Weights of a small transformer language model.
Size: width 576, 81.1M parameters.
Architecture: rotary positions, no biases in attention or MLP, tied embeddings.
Training: a variant of SOAP for these matrices, 649M tokens, 4646 steps.
Each number is 50 + 10 x the weight over its row's rms, rounded and kept within 0 to 99. Layers, rows and columns count from 0. The size before them is the row's rms in percent of the matrix's.

# layer 9 MLP down, 576x2304, rms 0.0894, rows 0-108, columns 1664-1727
105:51 59 68 54 45 46 52 56 30 52 48 39 47 46 29 68 38 27 53 44 71 31 49 56 60 28 47 38 55 47 45 45 51 67 58 36 56 48 50 69 39 71 52 27 50 53 43 66 50 57 54 56 42 52 54 47 50 46 54 47 46 63 57 51
102:49 48 65 51 68 47 53 59 53 38 62 50 64 63 58 47 50 48 34 50 46 44 62 39 37 47 60 45 54 61 60 50 56 34 61 67 55 49 47 41 69 50 64 50 62 66 73 44 53 44 49 42 66 43 35 49 60 61 58 57 74 44 49 48
101:41 45 52 35 45 59 47 49 47 61 51 49 41 47 31 58 47 40 47 45 39 54 50 42 34 51 36 29 48 50 45 51 47 54 56 46 40 62 59 55 51 61 42 32 38 39 67 77 55 53 42 44 56 40 45 46 55 48 37 65 52 44 57 59
105:57 43 44 41 49 59 45 38 55 35 50 34 26 62 60 40 60 33 52 48 43 30 54 49 56 55 41 71 75 54 49 56 55 50 62 52 61 55 48 47 64 46 59 63 44 57 35 46 37 59 48 48 67 56 38 32 59 63 51 80 64 48 47 59
109:65 68 51 52 51 52 50 51 36 41 59 63 59 58 50 45 60 45 59 50 48 62 61 54 29 43 44 49 56 43 63 64 57 50 56 70 64 39 37 54 37 59 54 57 71 47 50 49 55 52 37 31 53 51 48 53 49 74 42 49 58 49 50 54
099:56 47 59 58 47 46 32 41 43 56 61 53 21 41 57 52 46 42 37 40 22 53 47 44 28 34 48 52 54 53 44 50 35 60 54 63 67 54 44 51 40 59 48 53 59 52 40 79 54 57 54 75 43 55 61 47 75 73 46 63 31 48 48 33
103:45 49 50 53 65 42 46 58 41 54 74 53 41 29 45 64 42 55 44 64 35 99 51 36 56 55 55 51 54 46 52 44 41 52 52 36 73 60 34 54 68 40 40 47 50 35 54 37 46 51 58 47 50 46 48 61 64 26 45 38 53 40 49 49
103:60 50 40 57 41 36 51 45 51 69 78 34 46 44 54 57 38 59 69 72 40 36 39 61 54 59 47 59 55 45 51 52 61 40 80 58 43 39 47 45 35 62 40 54 56 56 43 60 44 17 49 59 36 54 65 36 54 48 31 62 49 36 33 47
099:52 52 51 50 59 51 70 43 46 52 54 48 56 52 43 58 54 48 50 53 50 70 66 60 49 44 35 56 40 48 51 37 47 39 43 47 55 58 44 67 47 37 49 55 71 58 38 54 31 48 50 59 44 46 56 52 32 48 36 73 36 47 40 70
099:39 54 57 39 37 54 42 48 45 74 52 56 52 52 59 44 38 71 40 61 67 43 76 55 46 41 57 53 56 50 69 39 54 49 51 63 29 44 62 27 39 51 30 50 65 43 43 43 61 43 32 61 57 53 48 67 52 46 43 69 73 36 44 58
101:66 50 45 46 51 56 42 45 51 57 72 38 36 44 48 52 58 53 44 62 42 99 56 61 63 39 55 41 51 40 65 45 59 54 62 49 53 53 41 43 45 51 54 33 51 70 48 48 59 44 70 48 46 34 66 44 49 60 28 75 40 48 50 67
096:63 43 49 43 43 55 49 44 46 56 55 60 59 30 41 49 29 47 42 53 54 67 49 73 42 45 60 45 41 57 53 45 57 43 50 48 44 49 50 51 55 67 40 38 53 73 32 53 75 48 61 51 45 45 45 14 69 49 47 45 55 53 41 53
098:34 41 70 60 39 59 35 56 55 39 39 53 39 39 42 48 48 69 52 60 46 59 46 50 62 62 65 37 38 49 43 53 57 44 68 50 61 47 55 60 69 41 46 39 55 26 52 58 52 58 58 50 39 42 47 41 53 46 55 48 48 22 36 52
103:44 58 56 60 44 51 40 63 47 58 50 46 41 38 58 45 58 52 62 39 44 52 44 39 62 42 46 42 72 45 66 64 40 42 49 52 46 37 50 37 52 58 61 65 47 62 42 71 63 45 42 50 60 43 60 41 66 45 36 43 40 57 53 55
100:44 47 67 51 47 53 56 57 55 54 32 55 51 53 62 47 56 38 52 49 41 67 65 38 52 43 46 29 40 53 50 57 60 39 50 63 53 35 41 49 60 31 51 51 37 52 55 47 29 46 62 66 50 37 67 41 66 41 58 54 57 48 36 57
098:54 56 39 64 53 52 44 64 63 49 35 53 47 45 47 53 65 56 53 25 68 40 54 43 58 48 67 41 32 46 32 53 55 60 45 54 54 38 28 43 47 49 33 54 63 63 40 62 49 42 65 50 35 50 52 55 56 35 41 44 46 52 38 53
100:49 55 50 71 44 50 58 37 69 49 51 53 50 46 43 23 44 52 51 65 71 51 52 35 53 53 56 44 59 66 47 53 33 32 51 30 39 54 41 55 35 52 66 39 50 54 62 39 54 44 35 42 62 43 45 65 36 56 44 63 52 54 62 58
100:49 33 31 48 62 34 39 69 41 57 51 43 49 51 46 60 42 58 39 55 59 29 61 43 37 52 75 65 40 33 52 47 48 38 42 57 46 53 55 53 59 58 51 32 67 62 43 50 67 33 46 45 46 44 77 56 51 42 64 54 41 40 68 38
102:45 48 55 59 49 49 51 57 59 50 48 48 54 75 36 59 31 47 54 52 36 38 44 44 47 44 37 57 48 42 59 40 63 52 57 60 51 52 69 32 35 68 65 68 41 30 45 57 20 60 47 56 46 44 54 53 42 51 60 56 58 48 37 52
097:44 59 50 44 53 39 42 59 46 45 47 55 68 42 39 67 47 59 64 44 46 90 44 56 42 70 57 63 52 55 43 48 62 43 54 50 54 35 31 64 41 58 51 46 53 45 60 30 60 36 55 48 54 38 59 44 54 48 35 55 47 46 56 43
098:43 64 47 44 61 52 44 63 66 47 43 52 42 47 58 51 40 42 49 36 38 46 67 48 66 49 44 55 54 63 40 46 63 47 58 53 42 51 46 61 40 55 66 57 70 70 41 38 60 41 51 62 79 55 53 39 30 46 61 58 57 43 43 57
098:41 34 59 48 28 63 53 66 54 39 42 64 57 48 40 34 45 47 50 45 39 40 39 55 31 48 52 68 47 54 42 53 54 31 49 49 48 35 51 45 56 44 48 68 53 41 64 74 42 43 61 52 34 49 45 60 53 45 34 52 73 51 46 58
102:57 57 44 41 62 50 48 48 41 52 48 54 48 75 52 38 53 44 42 24 60 63 60 55 50 41 57 60 45 46 41 38 52 48 57 52 55 53 67 71 58 36 64 55 43 59 64 32 48 31 57 55 35 48 48 54 45 80 62 47 59 63 39 49
107:64 48 57 29 49 61 50 74 61 66 45 61 50 57 42 59 55 44 39 48 47 56 58 43 49 56 71 57 33 46 60 44 51 37 43 53 58 48 39 59 51 35 55 55 60 62 67 43 38 54 60 40 31 59 59 41 59 52 62 30 46 34 57 66
102:53 48 45 47 71 20 55 66 43 59 70 53 44 48 50 52 65 40 60 41 57 44 54 56 34 46 44 55 46 49 51 49 47 70 48 53 56 55 41 63 47 51 39 70 60 34 44 43 64 46 50 54 56 57 60 52 34 49 47 74 56 45 50 39
097:43 49 52 23 51 64 55 52 26 35 56 47 50 44 41 45 50 53 47 30 66 62 49 43 52 69 44 57 51 61 41 52 59 46 40 59 47 46 50 51 60 41 67 45 57 45 55 59 42 51 65 58 55 42 58 39 43 47 33 68 50 52 60 42
094:53 53 47 42 50 38 35 43 39 53 53 39 64 44 50 50 55 45 51 55 47 71 74 54 57 74 43 55 52 60 73 48 65 35 47 49 58 51 45 42 32 44 52 33 30 37 66 41 40 42 48 36 48 57 55 40 52 55 37 66 59 46 63 58
097:47 48 53 39 47 44 26 43 60 45 58 54 50 62 35 47 31 51 43 56 68 41 37 23 42 53 51 58 48 42 65 46 47 43 51 39 47 43 28 48 50 52 56 59 52 47 50 39 53 47 48 38 57 49 35 60 25 54 50 45 59 35 34 59
096:24 65 37 44 58 65 48 49 45 62 25 40 43 59 46 43 42 52 66 24 57 43 55 62 45 41 40 42 44 68 64 49 59 36 38 51 61 44 66 46 38 54 48 55 53 41 38 53 38 24 47 53 43 48 45 31 74 60 39 33 49 66 67 54
095:53 55 69 47 49 47 52 42 37 60 50 33 37 44 54 43 49 38 70 38 53 48 45 70 45 41 37 27 47 52 67 41 50 50 61 57 55 45 45 52 50 44 52 45 50 42 56 38 67 39 55 62 47 61 46 62 37 50 29 50 45 41 63 33
102:50 59 45 56 44 48 49 56 34 54 60 48 31 47 45 55 52 54 47 53 46 56 54 69 37 63 62 47 40 63 48 46 53 55 61 52 60 53 40 51 50 61 59 29 48 53 46 52 53 44 50 48 65 66 51 39 31 78 56 37 68 36 40 50
100:34 43 61 72 45 46 51 59 52 52 49 47 63 52 55 60 59 40 56 45 44 38 47 50 49 61 51 49 43 50 66 47 52 47 48 50 45 56 46 56 70 52 63 62 29 63 68 47 47 59 52 54 33 62 21 50 49 63 59 55 77 45 42 43
099:72 57 42 40 51 44 40 55 58 63 50 68 47 60 36 55 38 39 34 49 47 52 51 43 56 47 56 67 50 52 29 56 24 33 52 43 49 53 58 34 56 35 50 50 52 57 61 51 46 52 55 49 48 39 40 39 46 51 57 35 32 48 50 53
104:42 44 55 53 57 49 53 59 54 62 43 49 50 52 44 51 47 40 42 63 45 63 48 49 60 54 47 36 27 41 68 54 50 55 49 44 65 55 52 45 43 51 41 51 49 55 59 47 44 37 67 43 32 41 51 58 53 52 48 42 44 43 52 63
104:38 43 50 55 58 61 63 32 58 45 52 36 37 55 45 58 59 57 50 59 56 56 58 46 60 59 54 38 47 49 49 43 52 52 37 45 37 67 41 52 68 42 58 26 38 63 50 38 33 50 55 53 56 47 53 62 59 44 72 56 75 37 51 51
100:48 30 64 58 63 68 46 47 51 69 36 47 57 34 34 49 52 45 50 54 40 53 58 67 44 46 40 60 53 43 62 49 47 54 54 65 50 53 43 62 54 43 44 60 50 53 23 45 48 55 32 48 38 36 56 49 55 61 35 54 65 61 47 43
099:58 45 67 31 56 33 63 56 53 56 51 68 48 54 36 66 48 43 51 56 23 59 51 46 59 51 57 54 65 59 51 43 60 61 70 37 48 54 44 47 35 46 61 34 39 52 56 63 52 37 47 46 41 48 53 56 55 54 26 59 77 68 34 56
100:62 48 53 58 56 37 37 47 40 48 57 67 46 37 54 59 54 60 30 56 60 76 43 49 48 60 47 63 60 44 43 62 40 65 39 58 46 56 36 53 42 48 52 41 31 46 68 61 55 59 47 61 60 48 53 39 48 52 39 63 64 55 45 47
099:56 51 43 39 30 55 66 63 57 42 44 39 65 39 32 50 56 34 40 65 41 85 33 48 65 50 54 49 36 60 49 71 48 49 58 55 64 55 58 45 53 69 57 41 86 41 46 40 33 61 55 44 66 52 63 48 51 41 48 55 61 53 58 42
100:46 47 40 64 60 28 44 39 47 57 52 45 37 53 46 56 37 54 64 47 44 39 55 41 56 58 53 42 62 64 44 51 57 51 45 54 58 41 41 46 60 64 48 36 63 52 58 58 58 45 43 59 53 56 47 66 50 37 67 59 49 29 55 64
100:41 50 47 43 48 51 41 46 69 38 34 48 51 44 54 61 62 48 61 54 57 35 41 48 34 52 54 41 54 53 53 44 45 44 60 60 47 44 48 60 52 31 46 48 54 55 38 45 55 43 48 45 68 60 21 17 53 52 45 38 61 60 41 64
101:45 71 56 59 50 59 39 49 53 60 33 73 46 60 37 56 73 37 67 50 65 65 38 52 54 45 52 52 59 38 63 43 49 43 48 45 53 60 48 54 59 58 56 43 53 68 56 53 39 43 75 36 56 64 71 56 42 49 57 36 63 67 45 52
106:33 53 59 41 57 50 48 43 57 39 52 46 31 58 69 47 40 48 60 38 66 59 52 38 47 65 66 60 51 48 53 35 47 65 44 62 31 56 43 48 56 46 45 78 55 53 33 51 70 58 54 56 41 53 46 40 59 61 65 40 45 54 60 50
098:57 42 43 48 41 57 48 63 41 58 51 51 51 62 56 51 49 46 49 45 37 25 48 47 65 45 53 52 57 69 47 56 40 63 53 41 48 31 52 37 36 64 67 51 60 48 37 69 44 49 33 42 52 48 53 51 39 48 38 79 37 39 46 37
099:49 41 58 65 38 50 57 44 39 34 52 55 47 73 41 40 46 46 62 56 46 44 38 50 64 49 54 39 40 40 46 60 51 25 53 66 44 48 53 30 41 66 29 39 48 43 65 48 69 45 48 56 41 46 39 73 63 60 49 50 38 54 47 44
090:52 64 54 53 47 42 48 52 38 51 50 49 55 38 48 52 42 44 50 32 47 43 49 63 44 51 41 47 53 44 52 45 54 57 60 52 52 45 30 50 58 29 65 43 51 78 56 62 61 56 53 41 47 41 50 62 49 51 71 51 50 15 40 35
103:57 45 60 65 69 37 64 44 42 67 46 42 44 23 54 57 54 56 44 51 42 72 49 50 45 59 43 51 41 48 41 72 54 43 49 65 52 50 62 43 38 37 39 46 57 41 43 56 64 36 50 72 42 37 75 59 53 56 49 50 37 42 43 36
101:35 48 49 52 48 53 55 38 56 61 60 43 62 57 62 31 46 43 55 50 60 66 58 45 67 32 52 51 76 44 43 59 48 67 52 58 53 56 28 61 64 55 59 54 57 62 37 61 50 42 36 60 45 57 36 33 53 49 56 63 47 56 45 42
098:56 41 45 52 35 54 55 48 72 36 44 51 56 49 63 41 40 49 50 56 51 45 69 49 37 57 54 35 37 64 66 48 55 54 43 52 50 59 59 36 41 49 53 56 46 53 51 60 47 52 41 40 29 52 36 39 56 64 48 53 47 70 46 51
100:48 31 44 67 48 46 60 55 34 54 39 28 33 46 50 70 42 50 62 30 56 34 45 68 54 54 34 56 56 52 62 49 56 64 57 60 45 46 24 46 55 44 55 68 44 47 51 41 51 57 36 38 62 59 38 71 36 38 45 49 61 45 32 36
103:58 63 49 56 47 37 60 43 52 35 44 52 31 39 48 42 25 57 58 65 55 28 51 49 55 46 41 53 59 54 56 37 55 33 57 55 60 64 64 48 46 71 69 64 47 46 55 52 47 53 36 52 61 67 41 61 46 46 39 52 63 66 48 53
100:46 64 46 51 51 55 55 61 66 53 49 62 55 45 52 52 43 52 56 33 45 77 56 50 53 39 52 30 58 47 55 59 44 55 40 55 66 45 39 63 78 67 63 45 45 64 38 35 44 42 56 51 44 53 60 24 59 49 40 44 39 49 48 47
097:57 42 42 62 63 44 44 58 51 42 53 38 35 45 42 40 46 76 62 50 55 36 57 72 60 49 47 54 54 33 58 55 67 46 52 51 64 48 41 49 57 68 32 39 35 59 42 44 51 52 72 63 45 44 52 49 50 44 59 73 50 48 43 63
098:47 55 38 40 50 40 49 76 55 52 60 55 51 46 51 44 45 44 61 49 40 38 47 53 46 50 57 39 34 55 60 54 41 54 52 37 46 59 49 50 50 40 46 57 57 44 54 27 67 48 48 59 56 43 32 42 36 56 72 43 45 53 55 34
099:52 45 53 55 36 66 47 49 46 58 62 54 45 36 36 45 31 68 48 59 58 60 52 44 40 45 60 40 53 73 44 54 42 60 51 35 44 41 41 55 52 48 52 48 51 77 63 66 51 39 42 49 45 53 63 52 73 66 24 45 32 34 44 33
100:55 44 25 68 56 43 61 38 34 34 62 39 60 31 43 43 67 44 48 57 55 57 33 44 35 40 66 61 61 50 39 48 51 42 44 34 57 62 56 56 46 52 50 45 54 70 54 32 41 58 62 52 34 65 47 60 56 36 46 38 37 52 50 42
096:47 40 38 39 44 50 52 52 23 55 56 30 61 50 45 32 54 48 48 61 68 63 54 52 45 68 58 51 37 48 36 49 50 71 59 57 42 49 49 61 38 50 51 55 54 45 37 64 47 62 57 65 37 61 40 51 62 56 46 58 44 48 62 39
101:56 53 49 49 57 21 58 43 51 65 56 33 38 44 45 64 26 54 67 67 40 60 62 41 35 52 45 31 52 43 42 36 55 36 54 46 54 51 52 54 45 51 55 44 38 49 50 39 43 38 48 48 45 52 65 52 55 48 33 47 64 64 69 38
103:57 47 48 41 67 50 49 44 65 35 59 51 41 49 52 65 54 50 66 47 55 56 46 51 19 47 63 55 51 53 38 59 50 65 47 52 63 56 46 49 60 59 62 29 54 54 51 55 50 41 46 52 52 43 67 59 41 55 53 74 39 55 70 41
099:70 59 70 64 39 41 58 54 51 47 59 63 60 48 56 65 54 50 42 48 41 38 55 48 47 57 44 57 53 43 43 65 55 59 29 51 41 56 48 59 41 38 60 44 33 52 46 56 43 50 52 36 54 56 34 66 52 59 43 51 18 41 54 56
099:40 48 61 36 61 68 51 60 62 36 54 42 34 38 42 62 43 49 50 57 45 30 43 55 48 28 43 55 51 52 30 48 50 59 41 51 40 48 48 55 48 47 48 43 48 48 48 36 40 53 59 59 34 53 61 56 58 43 35 45 60 58 44 54
099:62 55 50 34 50 55 46 52 82 40 54 58 60 37 54 57 44 64 58 54 39 62 54 43 52 32 39 40 43 52 55 51 48 49 54 37 41 54 46 36 55 55 63 42 66 50 51 50 62 44 51 45 63 52 43 48 43 36 48 44 56 48 58 60
100:50 31 52 51 70 39 37 60 38 31 37 48 41 74 50 43 48 52 49 48 44 42 38 45 66 61 38 49 38 54 39 43 51 49 35 57 53 44 60 59 66 54 47 40 36 53 50 37 45 41 51 49 40 58 45 56 52 58 74 38 49 52 46 57
096:46 42 47 39 52 65 51 68 56 36 56 31 32 48 46 67 51 55 44 49 32 51 32 41 47 53 55 50 38 55 45 47 56 63 55 51 51 50 37 34 46 47 46 79 64 28 57 78 35 42 54 59 29 49 56 50 44 50 55 42 51 37 53 46
103:52 46 41 69 40 41 41 52 53 45 46 42 43 36 57 50 50 54 38 54 36 51 50 50 61 52 54 56 40 48 65 49 36 52 44 43 52 63 45 77 58 50 53 64 47 45 61 63 53 51 50 58 53 43 62 60 41 46 77 46 55 53 35 42
096:62 63 50 56 57 63 69 53 42 53 39 42 48 48 70 43 45 52 42 48 45 42 52 60 50 52 56 39 42 55 52 45 46 36 55 45 57 42 56 60 68 45 54 40 54 42 31 80 60 57 40 66 52 52 70 42 32 61 43 60 50 65 56 42
096:70 50 44 26 45 60 48 55 65 53 42 65 26 49 57 50 49 60 58 58 45 54 44 57 16 53 72 48 55 38 51 50 56 44 45 57 53 47 61 43 70 56 54 64 47 47 40 64 31 49 52 68 53 46 55 43 63 41 53 38 41 45 56 33
100:59 43 63 40 42 56 62 40 27 70 48 63 41 41 50 55 39 41 58 55 30 26 46 58 45 51 57 43 63 62 58 48 54 46 51 36 33 57 45 47 38 23 60 60 37 72 43 45 53 64 55 47 43 57 42 55 83 51 45 44 49 49 50 53
102:36 66 51 60 52 49 67 53 41 52 54 54 27 59 45 42 48 50 55 67 44 69 38 74 44 40 56 45 65 51 59 68 48 58 51 65 62 56 59 40 58 53 51 65 67 60 50 45 37 33 46 57 46 53 54 50 46 44 73 49 43 38 37 65
097:65 41 74 58 65 38 37 31 56 43 30 64 33 32 52 62 50 40 72 55 39 55 62 70 37 64 52 65 44 32 60 33 63 57 57 47 42 71 42 52 34 44 51 53 46 46 58 40 51 44 56 44 35 47 48 58 55 47 42 78 68 40 45 55
098:47 42 42 38 62 73 56 62 33 54 60 60 58 47 50 48 41 40 56 60 57 56 40 45 49 52 59 69 50 31 57 51 50 65 51 13 41 41 55 44 45 51 56 49 64 42 45 52 41 45 28 60 66 51 47 56 49 69 62 44 62 38 57 54
101:68 49 28 50 67 27 44 54 52 42 55 58 58 41 54 37 53 31 51 47 52 61 46 31 60 58 24 37 48 42 38 71 66 34 46 46 46 46 37 54 52 63 40 27 34 42 49 47 65 59 50 45 22 54 58 43 44 39 63 55 53 47 61 36
098:45 56 50 31 52 58 55 48 53 49 48 52 58 56 35 40 30 65 48 54 46 20 50 40 35 44 52 54 47 41 43 47 57 38 33 55 51 59 46 36 44 65 48 41 44 55 42 39 53 49 74 35 46 53 36 53 59 60 54 69 70 40 59 37
106:50 68 58 38 42 57 68 50 51 58 36 56 46 61 66 55 60 49 48 55 61 57 60 59 48 59 57 29 55 50 54 44 43 47 55 53 47 43 45 52 64 44 51 54 42 46 44 47 36 47 41 58 53 53 46 50 39 57 45 55 59 56 48 29
102:40 52 67 50 53 48 56 39 51 68 33 44 60 48 40 42 47 55 57 54 54 49 49 63 53 53 46 59 47 43 55 30 59 54 42 54 66 51 28 41 47 31 40 36 57 32 49 48 38 60 63 60 64 48 45 49 31 60 60 39 33 51 68 28
098:29 58 37 64 47 46 46 33 57 44 51 41 52 50 53 46 54 54 48 52 44 61 30 53 42 44 45 67 43 53 46 32 40 57 38 55 61 73 51 37 49 34 59 61 67 72 58 37 57 45 50 47 50 51 51 42 47 48 51 49 49 40 64 63
099:34 49 58 40 44 33 56 42 42 48 43 44 52 49 42 44 65 44 48 40 54 43 56 60 46 33 40 39 62 58 69 55 43 56 43 51 46 44 29 50 74 50 45 43 75 55 54 37 55 59 44 59 49 43 58 50 47 33 59 50 60 47 48 46
102:49 42 46 63 40 51 49 56 63 51 56 36 42 54 56 50 26 59 67 49 44 40 47 50 56 45 51 35 59 45 55 58 53 54 51 43 47 54 65 59 35 56 56 83 45 83 40 47 47 55 57 32 41 40 29 53 50 45 56 51 49 39 60 72
099:55 51 36 42 64 52 31 58 63 53 41 47 57 36 43 52 31 43 39 61 50 58 58 55 47 59 45 50 74 55 54 47 62 54 52 56 53 54 46 65 46 53 61 34 61 25 57 34 47 52 59 56 56 49 63 41 51 46 51 72 57 49 46 59
103:49 53 60 60 41 42 63 45 39 45 59 43 39 68 54 32 42 53 53 55 57 06 26 63 50 56 53 59 43 47 57 54 56 62 49 45 48 46 79 56 50 48 27 52 52 64 50 48 51 39 50 49 57 59 35 42 43 51 60 64 65 57 48 69
100:56 48 46 33 40 57 49 52 50 35 38 36 34 37 66 47 40 47 55 58 44 87 53 43 49 36 50 63 51 64 55 51 36 57 63 68 46 40 62 61 59 65 56 45 32 48 49 56 37 42 42 53 45 53 51 67 42 42 51 52 45 51 65 64
103:61 59 38 49 32 58 57 52 52 44 51 36 57 56 57 54 61 46 56 67 49 69 55 62 45 28 40 42 61 66 61 59 36 44 57 42 58 44 38 56 45 53 42 20 66 52 63 53 48 45 57 51 52 55 42 35 42 52 60 50 47 59 62 41
097:50 48 62 38 48 60 46 41 45 42 54 52 50 51 47 30 39 47 49 48 58 37 56 46 58 40 62 53 40 44 54 58 58 40 58 56 54 44 31 58 39 48 55 42 53 60 44 58 54 67 49 44 41 59 51 49 79 60 41 62 36 53 47 67
101:52 44 48 57 50 53 69 52 57 53 68 60 67 46 46 38 57 54 54 51 56 38 41 53 42 39 37 46 50 48 55 65 35 51 40 53 51 50 42 47 50 32 49 43 32 51 57 39 63 46 38 46 60 44 44 55 49 46 36 51 45 59 53 50
102:63 46 50 56 47 58 44 46 36 41 36 71 53 55 54 62 64 22 34 35 55 72 46 50 44 61 45 54 62 57 62 45 21 61 45 46 46 45 52 50 39 69 63 61 26 51 36 55 52 43 66 33 75 46 61 41 49 56 61 50 50 47 54 36
101:40 62 49 60 55 62 66 34 49 40 57 53 66 57 47 43 59 47 60 41 54 43 61 55 31 61 46 52 37 65 52 52 48 47 70 69 73 50 40 38 68 55 54 60 53 55 44 49 42 44 50 24 60 66 57 49 44 47 38 36 46 36 63 36
102:50 50 37 58 78 46 37 44 48 49 51 43 36 64 42 39 53 51 41 36 60 43 45 62 55 68 57 57 58 58 42 57 61 43 58 68 43 54 48 53 36 44 43 58 57 41 54 54 41 57 52 65 52 59 45 43 53 57 47 39 39 58 48 36
102:58 58 49 43 60 53 44 63 39 43 60 39 43 58 56 59 40 32 64 45 72 49 53 69 45 53 39 35 56 73 60 49 32 65 56 49 41 61 63 50 72 64 37 38 46 73 57 49 59 53 47 47 60 66 50 60 49 67 51 42 53 56 57 47
098:50 58 63 47 62 44 52 43 44 48 82 42 50 69 59 63 61 56 44 51 57 65 46 46 56 44 55 55 53 68 47 48 40 71 57 47 56 63 54 58 42 51 55 64 53 56 48 43 70 55 43 60 61 66 73 64 49 54 50 43 48 39 61 51
102:33 40 67 67 58 52 67 60 42 46 46 59 39 41 62 33 76 38 44 54 56 53 55 48 30 45 59 47 57 36 67 56 46 45 35 34 55 82 58 67 62 46 42 46 51 35 70 44 62 51 48 88 53 61 59 34 53 48 59 66 35 49 44 37
100:55 48 44 55 67 56 65 53 45 48 55 63 60 45 50 57 55 63 71 57 55 32 60 46 43 59 41 47 53 55 60 65 56 22 63 56 54 49 56 51 23 43 67 26 56 56 63 52 59 56 49 65 45 31 47 52 56 37 49 59 56 54 45 75
102:44 52 53 48 55 40 58 44 41 47 69 10 57 59 41 50 45 48 71 54 38 37 47 59 41 45 57 50 69 47 45 39 33 55 55 48 39 45 67 64 43 51 55 57 48 57 34 48 41 51 42 55 54 61 63 54 43 35 59 37 31 46 38 36
100:53 54 49 51 46 37 48 28 46 48 42 40 41 44 47 70 46 53 39 39 44 45 53 49 40 67 39 51 46 54 50 41 49 65 51 61 53 48 48 48 50 54 51 44 53 56 51 47 61 62 57 51 22 57 44 64 55 35 61 40 53 61 37 66
100:63 47 56 51 58 59 50 40 57 23 39 49 39 63 32 64 48 41 44 45 51 41 57 61 46 50 48 61 46 48 52 43 60 52 48 60 52 49 48 56 46 46 37 48 48 32 57 45 47 38 58 68 49 57 30 59 56 65 42 51 54 44 46 51
098:67 60 58 52 44 54 43 29 46 46 42 45 46 49 47 63 38 78 40 32 36 40 39 47 51 64 55 55 39 50 64 52 56 43 52 46 52 40 45 47 39 49 54 47 71 58 60 45 52 41 62 47 30 50 50 24 43 42 66 64 24 38 51 37
102:56 46 70 60 64 36 45 37 32 29 55 57 49 67 49 53 31 49 52 59 32 65 23 60 49 43 43 33 72 59 57 88 46 40 44 48 47 52 51 61 32 32 43 68 51 63 44 59 55 36 46 49 37 34 55 39 58 50 56 47 60 57 66 55
101:52 56 23 42 70 43 41 45 26 51 50 71 63 54 61 59 53 30 49 48 53 76 66 51 61 54 30 42 49 53 53 47 60 57 43 43 49 39 75 31 40 39 47 51 63 61 39 49 48 42 48 54 51 56 53 41 26 54 55 36 59 52 47 53
099:56 54 53 61 55 39 53 27 39 59 56 37 40 41 50 44 45 59 44 58 49 51 47 39 55 52 57 56 36 58 47 42 51 59 45 69 55 49 60 72 62 65 38 74 61 51 51 45 47 54 57 42 74 54 57 34 47 59 53 52 43 46 37 54
101:37 57 47 46 58 81 21 35 60 10 30 46 50 56 46 69 44 48 50 36 60 39 42 35 47 54 71 52 57 62 37 49 36 46 65 50 60 17 48 48 73 59 54 51 48 65 46 53 33 42 42 50 62 64 56 62 49 47 45 56 48 53 41 51
097:48 56 50 45 58 31 47 44 44 46 50 45 48 36 44 32 39 59 53 60 51 32 50 67 53 40 44 60 47 54 46 49 57 52 62 53 46 42 39 60 54 21 37 20 51 53 44 34 68 63 45 45 52 45 57 42 48 44 56 53 39 64 50 61
102:36 64 41 52 46 55 28 37 44 54 72 49 51 62 50 57 38 52 59 59 48 21 65 55 53 57 61 50 45 59 61 57 46 52 49 52 44 53 41 47 49 62 62 65 54 54 52 56 32 50 45 44 75 49 70 41 32 58 58 55 61 45 51 60
102:58 60 47 56 33 47 46 58 64 57 42 37 49 52 52 69 26 49 48 48 43 58 49 56 67 38 52 41 38 66 38 49 53 46 55 45 48 68 60 51 47 50 49 54 45 61 55 41 46 23 55 53 44 53 56 58 43 58 50 50 59 48 60 43
101:46 52 43 51 59 55 51 56 43 23 54 44 33 40 59 49 54 51 47 40 52 22 52 55 54 56 58 40 54 46 42 40 42 65 42 46 56 53 44 51 60 57 44 45 56 55 58 47 43 58 49 60 50 59 34 70 51 59 28 33 63 45 48 50
098:42 46 60 54 27 47 49 60 52 47 63 38 40 45 47 55 38 51 56 48 58 66 62 64 46 52 56 49 52 49 53 35 33 36 36 57 33 52 61 52 39 41 58 38 55 59 40 49 66 49 70 54 50 35 53 44 60 58 60 43 41 45 58 56
102:45 36 53 59 39 54 56 38 41 41 44 53 47 53 66 55 47 43 64 36 58 90 42 58 44 43 78 41 39 51 52 42 59 33 54 54 27 52 57 54 72 46 62 52 57 45 50 46 52 41 45 35 76 63 79 60 45 44 48 63 48 43 51 63
099:44 51 36 50 39 41 22 50 47 66 58 50 49 58 54 50 41 56 64 45 61 39 56 44 67 55 67 56 37 46 62 50 48 43 51 33 47 37 44 48 70 48 48 78 66 64 41 55 62 49 64 53 55 60 41 36 56 61 63 28 64 51 49 75
099:60 39 47 48 46 49 51 59 36 55 46 43 51 55 44 50 56 48 55 56 41 55 36 55 54 41 32 45 45 37 45 57 45 24 58 32 46 48 72 40 63 52 50 57 65 33 42 60 49 47 57 52 43 52 60 46 42 49 77 42 63 52 39 63
101:53 50 56 50 52 63 56 70 65 46 62 35 50 51 43 45 53 39 57 39 55 43 49 67 52 50 38 53 48 47 38 46 44 79 47 49 56 53 42 52 60 45 30 56 49 60 37 65 44 69 46 55 44 41 63 41 42 53 56 51 51 53 40 36
102:56 47 51 62 51 41 53 46 52 39 54 53 45 51 52 42 63 72 36 32 52 48 61 54 50 38 68 55 61 36 55 52 47 51 40 47 42 28 55 46 45 51 49 36 28 40 52 48 57 56 52 59 44 51 36 30 39 44 16 61 38 47 71 38